config.yaml
head_dim: 32
vocab_size: 4231
norm: "rmsnorm"
rope_fraction: 1.0
attn_scale: 0.177
parallel_block: false
init_std_up: 0.0493
init_std_down: 0.0
beta1: 0.95
decay_shape: "linear"
dataset: "wikipedia_en"
Each number is 200 + 40 x the weight over its row's rms, rounded and kept within 0 to 999. Layers, rows and columns count from 0. The size before them is the row's rms in percent of the matrix's.

# layer 12 attention output, 256x256, rms 0.144, rows 0-25, columns 0-127
095,251,225,204,128,160,264,235,262,153,222,196,214,236,234,168,186,195,158,141,239,157,175,121,245,194,241,192,196,147,205,200,248,265,251,157,267,318,167,205,87,191,267,260,167,144,149,246,210,234,296,282,151,179,287,247,146,206,143,122,240,194,86,154,266,208,201,200,221,199,162,195,159,197,188,187,215,193,209,194,230,195,212,206,177,210,217,249,171,208,128,161,231,216,194,190,222,174,159,242,203,227,201,229,255,304,169,316,247,172,179,176,236,197,233,132,200,182,225,201,196,232,129,158,228,254,186,158,204
101,208,199,217,173,136,180,224,199,226,170,187,213,221,179,205,134,245,142,200,147,167,241,203,207,214,219,205,259,162,173,215,197,170,242,242,332,255,226,173,215,181,212,234,290,131,244,303,358,98,276,282,196,327,180,209,117,155,280,245,230,244,286,202,205,239,193,198,270,250,247,188,223,212,216,187,196,201,181,209,226,210,244,208,186,257,171,236,210,173,183,233,217,212,202,220,161,173,152,250,235,197,189,220,252,210,180,168,157,203,198,163,208,213,163,204,245,201,219,219,158,237,193,124,177,224,141,209,232
109,204,148,180,168,189,197,273,185,228,192,215,178,205,214,109,196,164,284,204,201,157,151,184,159,229,227,151,190,270,159,203,162,176,284,160,205,145,236,154,205,62,204,238,147,189,219,319,262,181,58,186,247,184,236,206,324,265,191,329,203,139,243,151,217,215,251,202,184,170,243,156,201,188,174,181,221,146,178,253,218,179,132,215,248,196,205,237,222,183,215,209,246,143,229,177,181,172,212,205,238,169,197,199,186,240,146,243,240,200,143,193,212,245,220,110,227,199,201,146,181,173,197,196,161,219,206,172,143
103,148,195,184,195,163,237,157,159,147,234,186,200,204,191,185,190,140,129,263,260,168,162,208,140,215,274,239,213,195,143,233,185,305,214,123,238,287,88,168,231,381,154,209,245,186,171,224,238,286,225,88,178,239,234,218,375,235,82,197,230,234,243,185,219,216,172,201,210,253,173,238,190,252,227,187,242,152,195,212,190,254,201,168,147,218,207,237,286,228,167,212,222,192,175,214,193,215,196,236,155,183,236,211,200,213,201,204,171,203,161,247,199,200,195,230,224,223,246,224,198,230,193,123,222,158,151,175,164
092,197,214,224,265,134,204,221,216,161,218,226,162,216,195,159,207,182,249,121,206,172,161,171,203,194,213,193,198,215,189,169,162,122,138,187,254,255,154,212,280,323,118,265,181,213,283,200,280,270,75,273,185,224,288,230,223,187,229,257,213,175,275,225,300,197,191,221,222,261,194,243,211,268,179,188,239,195,151,190,239,213,165,268,174,217,217,249,145,211,186,260,158,206,198,197,245,194,186,247,183,161,184,163,197,190,206,193,206,220,240,204,221,186,210,196,252,220,204,174,125,184,245,171,156,113,163,193,140
108,232,182,216,245,225,177,252,195,127,210,196,198,199,122,249,203,213,181,152,190,263,303,214,166,219,173,222,153,227,187,185,199,165,231,209,122,183,239,155,197,318,242,157,184,173,307,86,214,122,196,349,160,155,52,243,203,225,220,83,158,149,241,200,180,218,201,211,194,183,202,161,219,272,163,253,183,150,267,176,161,173,207,246,204,199,169,224,199,203,239,194,192,203,225,222,231,234,231,213,180,227,197,216,172,157,188,209,197,181,219,162,180,178,242,241,316,191,212,229,205,245,211,209,209,239,243,129,168
083,246,140,171,235,183,204,227,193,183,257,184,286,161,198,205,156,202,158,175,143,182,230,167,170,219,229,170,240,257,153,181,198,130,289,193,153,245,197,155,181,293,136,93,208,199,185,235,180,198,290,292,188,226,154,222,204,159,116,251,150,180,213,177,279,180,234,174,176,259,221,183,153,172,210,188,179,221,215,220,224,229,222,173,187,216,225,261,166,182,171,157,183,236,203,142,252,224,209,229,186,189,150,194,214,229,256,219,216,225,225,227,170,199,127,227,191,211,170,207,257,161,175,203,148,156,156,234,222
090,225,237,207,179,224,263,179,214,231,221,173,192,285,220,125,130,171,230,245,212,105,181,177,185,193,186,156,189,157,152,174,217,214,198,171,191,206,215,186,149,172,294,144,185,189,136,235,297,144,164,262,159,310,257,260,140,97,292,219,86,310,249,229,157,179,208,181,227,230,200,212,139,188,222,150,210,139,174,185,248,234,206,203,190,222,204,179,197,199,235,227,175,270,226,229,205,214,178,180,273,198,220,230,231,255,201,248,181,179,179,158,183,191,183,163,223,207,128,215,135,199,174,172,244,183,217,235,162
092,181,213,241,187,182,233,203,227,189,236,172,234,206,208,176,225,140,174,185,151,226,229,101,240,270,181,215,248,203,193,208,204,119,112,190,308,207,100,202,271,89,172,190,108,201,198,275,282,239,212,191,185,247,184,330,175,157,285,165,131,202,190,177,160,224,172,194,208,190,190,193,258,126,203,205,208,223,241,226,225,197,200,140,165,241,185,212,224,184,231,147,184,242,197,191,222,197,183,205,184,215,219,187,195,210,183,240,160,171,161,133,168,211,256,228,224,177,196,181,235,283,189,158,282,206,161,211,152
103,207,272,151,281,228,175,131,197,177,212,207,175,261,119,211,242,140,161,182,196,196,203,170,211,249,137,197,229,179,204,212,222,214,94,142,152,223,272,279,179,142,219,179,304,193,308,199,79,265,212,275,231,186,238,174,264,179,338,143,126,176,226,90,184,209,173,195,165,223,189,296,197,175,201,176,215,181,274,209,150,209,244,230,210,163,217,221,218,165,255,202,172,224,186,156,190,173,190,242,219,150,175,202,214,209,193,196,225,199,230,181,173,210,237,218,181,235,204,143,314,135,162,201,246,281,212,152,197
096,219,248,169,173,236,218,193,222,171,205,210,187,138,235,205,220,348,245,189,246,157,175,226,206,156,217,222,215,215,186,229,198,170,163,321,277,177,262,189,128,186,273,223,272,298,224,153,70,87,141,181,186,294,176,173,163,187,229,169,202,232,167,229,200,211,206,222,234,192,181,155,152,187,197,254,231,272,246,171,156,190,171,234,185,142,241,214,242,212,169,205,231,210,230,196,196,186,190,152,187,158,176,176,204,207,213,210,160,183,171,170,233,199,184,247,264,216,198,157,211,201,207,175,178,230,310,248,204
095,182,214,176,124,217,178,223,185,182,215,117,271,250,171,209,240,121,180,237,174,177,193,197,192,249,169,196,143,235,166,261,199,215,228,211,224,188,251,153,260,237,246,208,139,270,274,246,222,199,143,187,207,259,207,235,188,114,261,241,242,204,268,165,283,236,163,192,199,124,184,182,206,169,185,167,182,188,236,202,211,252,182,174,218,251,252,221,204,184,226,189,229,244,223,158,258,170,187,206,262,271,128,254,209,247,155,217,182,161,114,204,201,193,177,256,181,258,145,161,212,238,171,144,260,232,294,190,130
096,225,250,145,196,213,224,258,170,199,161,211,156,251,188,178,206,222,174,235,174,225,233,207,144,177,169,254,195,289,199,187,246,180,127,306,169,249,243,47,202,168,206,186,262,124,133,157,258,162,201,166,206,261,121,296,311,81,245,92,239,134,156,202,102,190,151,210,209,188,164,159,241,191,256,191,217,169,216,168,199,205,210,165,166,206,195,213,232,208,212,175,242,169,187,185,173,196,172,204,225,142,202,193,190,201,180,219,109,165,276,230,207,186,220,207,283,163,209,150,260,235,187,189,170,141,183,252,190
105,111,241,170,170,189,206,175,153,204,244,189,179,153,219,168,227,205,205,153,224,189,169,177,233,206,238,244,218,151,188,233,217,243,119,130,170,170,165,358,221,215,114,235,179,202,136,215,234,233,236,186,205,269,229,237,124,267,163,97,311,163,211,282,71,244,188,160,180,209,196,272,199,172,165,198,211,257,203,195,209,206,164,208,207,233,214,229,187,178,153,138,226,201,150,206,146,239,234,241,235,196,251,147,240,179,247,225,178,160,205,172,176,312,236,216,230,221,187,149,155,218,212,208,220,197,201,218,157
091,211,201,203,218,187,241,228,234,193,171,195,152,243,244,199,231,172,198,240,212,168,145,169,270,194,250,239,196,153,300,254,229,142,208,217,140,241,69,172,302,165,147,212,138,160,147,238,146,175,205,234,282,198,284,170,54,186,247,186,150,296,100,120,216,179,166,236,191,213,186,207,233,198,176,176,222,148,159,189,174,193,189,186,230,219,194,216,183,184,209,186,233,220,139,190,173,200,197,165,194,245,254,199,247,210,196,193,248,199,198,210,285,321,157,233,180,255,157,245,136,148,211,246,215,314,170,184,205
095,194,157,255,226,154,203,171,176,232,206,177,257,213,195,202,217,112,232,206,205,178,199,197,185,140,193,223,248,179,235,136,189,196,363,196,145,258,150,272,220,251,190,253,158,233,143,127,79,208,186,255,221,273,191,226,173,265,191,174,156,304,215,223,201,190,199,160,175,200,215,204,180,186,230,188,163,215,184,157,99,222,143,225,206,228,216,194,129,198,274,175,190,207,170,198,176,194,191,212,264,229,147,215,179,135,299,167,186,129,223,161,242,239,243,211,153,201,232,193,265,193,183,200,144,206,189,231,128
096,171,217,171,252,192,208,72,239,209,166,164,180,177,152,191,180,216,184,200,173,222,145,189,223,191,218,215,189,207,204,240,232,206,230,121,139,220,210,285,119,273,106,202,266,210,150,262,227,127,306,211,197,195,360,226,179,131,224,182,185,257,203,199,136,229,166,166,119,231,196,231,170,212,194,205,267,195,179,169,233,207,191,240,198,214,223,198,174,222,190,155,201,181,139,232,161,203,178,244,201,208,206,148,233,172,228,194,211,197,232,208,176,215,157,176,157,207,128,144,208,282,177,232,184,211,194,179,174
098,167,218,112,184,206,240,251,123,165,243,171,205,128,207,203,213,167,215,207,247,174,200,209,190,237,207,175,204,196,168,208,187,267,222,299,179,157,124,189,246,296,51,134,233,251,176,163,135,314,361,299,200,254,143,112,221,160,194,230,246,165,242,179,241,172,209,230,193,185,185,156,231,253,104,228,197,193,210,220,176,248,221,229,246,231,168,185,179,172,194,185,210,196,236,172,210,230,174,223,310,232,208,199,291,214,279,192,176,171,234,195,175,263,202,203,213,258,183,150,202,212,178,175,175,171,248,208,214
105,196,225,245,180,228,273,218,243,159,177,158,153,180,190,156,170,150,188,124,220,208,138,192,182,211,154,89,228,246,285,168,171,174,133,229,262,136,123,145,176,263,233,229,143,250,331,270,166,308,169,267,242,169,228,168,173,181,183,274,196,102,46,218,181,173,185,200,213,230,208,185,176,200,201,186,161,181,254,233,210,234,216,211,214,226,199,201,193,217,232,253,183,157,176,214,192,224,181,181,208,162,144,227,188,200,217,251,236,216,165,174,202,200,207,287,180,219,294,233,195,235,195,220,178,160,177,172,190
089,208,168,148,173,208,165,236,195,240,134,226,238,237,215,201,248,270,200,208,214,187,207,173,230,189,177,165,159,252,192,147,225,277,158,367,206,220,126,210,243,178,270,153,241,205,171,181,209,154,187,188,240,115,175,395,239,218,147,222,267,241,132,190,152,227,190,237,212,170,166,208,228,154,204,171,188,172,210,230,235,206,225,188,240,212,185,187,185,222,254,226,262,209,154,220,187,151,252,262,208,206,187,160,199,258,177,162,195,164,265,174,224,202,175,204,162,258,165,240,175,205,193,141,228,175,233,211,195
090,206,203,223,179,212,206,154,221,149,209,227,184,203,202,225,236,277,235,165,146,193,209,219,256,185,243,300,189,260,265,152,172,97,106,237,309,168,207,244,195,202,130,168,268,220,215,225,192,96,224,180,207,183,110,181,225,222,234,117,194,126,109,273,270,133,203,244,226,225,217,216,214,189,182,169,192,218,130,163,194,127,170,214,261,260,183,185,164,209,167,198,165,221,203,206,259,251,230,221,183,181,147,225,220,202,190,159,222,210,194,213,109,130,199,233,223,241,234,166,179,230,219,168,213,106,247,156,182
090,152,281,174,229,137,181,190,219,254,279,178,186,206,173,206,185,218,165,215,235,224,182,268,225,193,157,229,191,121,208,206,215,204,164,181,217,273,274,225,91,220,71,180,224,172,177,103,181,240,226,249,155,215,177,49,247,240,241,173,116,267,203,288,165,223,204,227,162,240,211,159,190,210,123,229,192,187,224,182,186,166,265,248,185,167,195,154,211,224,232,188,176,213,188,181,190,199,234,217,177,213,210,170,226,187,173,226,165,172,223,224,210,242,220,165,161,204,215,219,137,168,278,219,197,290,190,191,214
095,175,161,174,231,206,182,216,197,166,181,185,178,223,195,152,177,219,209,232,175,204,198,250,225,223,193,236,274,125,212,182,139,253,206,282,131,185,149,167,226,272,164,220,182,145,162,243,150,214,248,188,346,226,196,39,196,199,213,189,132,334,205,209,243,203,187,233,174,169,187,252,170,175,214,207,246,157,173,251,183,213,206,217,289,218,188,166,172,221,270,183,150,211,210,212,197,193,184,166,192,182,255,99,237,245,227,174,166,156,229,213,170,167,217,142,127,232,132,231,114,211,235,202,210,136,167,216,217
086,163,256,183,235,197,160,255,191,211,201,186,195,142,233,221,185,218,241,197,242,228,229,174,195,211,204,147,248,160,180,205,169,226,142,178,253,229,215,76,224,73,236,150,128,174,118,265,189,203,194,150,141,72,230,185,162,204,166,241,160,201,146,148,228,242,193,204,131,183,183,204,199,192,204,171,164,198,212,218,149,168,144,244,206,209,204,210,229,244,210,229,127,227,190,193,256,135,240,216,233,204,227,175,156,130,156,255,207,237,163,251,158,241,181,211,147,138,241,212,148,164,193,244,241,194,197,215,197
106,137,171,273,253,211,171,209,207,205,124,227,185,222,230,231,165,243,195,161,195,200,230,238,233,172,161,178,198,164,191,210,137,258,317,50,131,214,175,174,212,283,271,165,171,212,156,147,270,206,230,275,217,213,49,161,318,260,192,210,168,228,181,247,319,226,221,156,175,208,180,240,189,229,213,207,228,197,186,239,228,184,182,163,216,191,172,180,189,219,231,199,181,223,180,228,191,246,161,201,195,179,223,159,202,178,178,199,147,217,149,242,198,188,195,176,235,211,191,163,166,174,199,305,222,159,250,177,217
112,215,263,218,179,224,161,144,165,215,129,251,211,278,177,196,274,236,207,193,170,139,198,268,273,175,189,203,185,234,223,186,147,174,245,196,250,131,279,238,312,119,239,175,119,70,258,104,129,196,201,149,139,267,271,188,83,210,251,175,210,210,144,223,249,219,200,212,203,198,198,259,231,192,213,185,163,160,231,149,188,176,197,184,176,231,211,194,161,210,227,199,233,217,177,211,176,190,193,217,220,147,187,255,268,229,206,200,265,137,225,144,240,174,167,188,204,209,149,169,151,221,200,191,181,229,223,225,202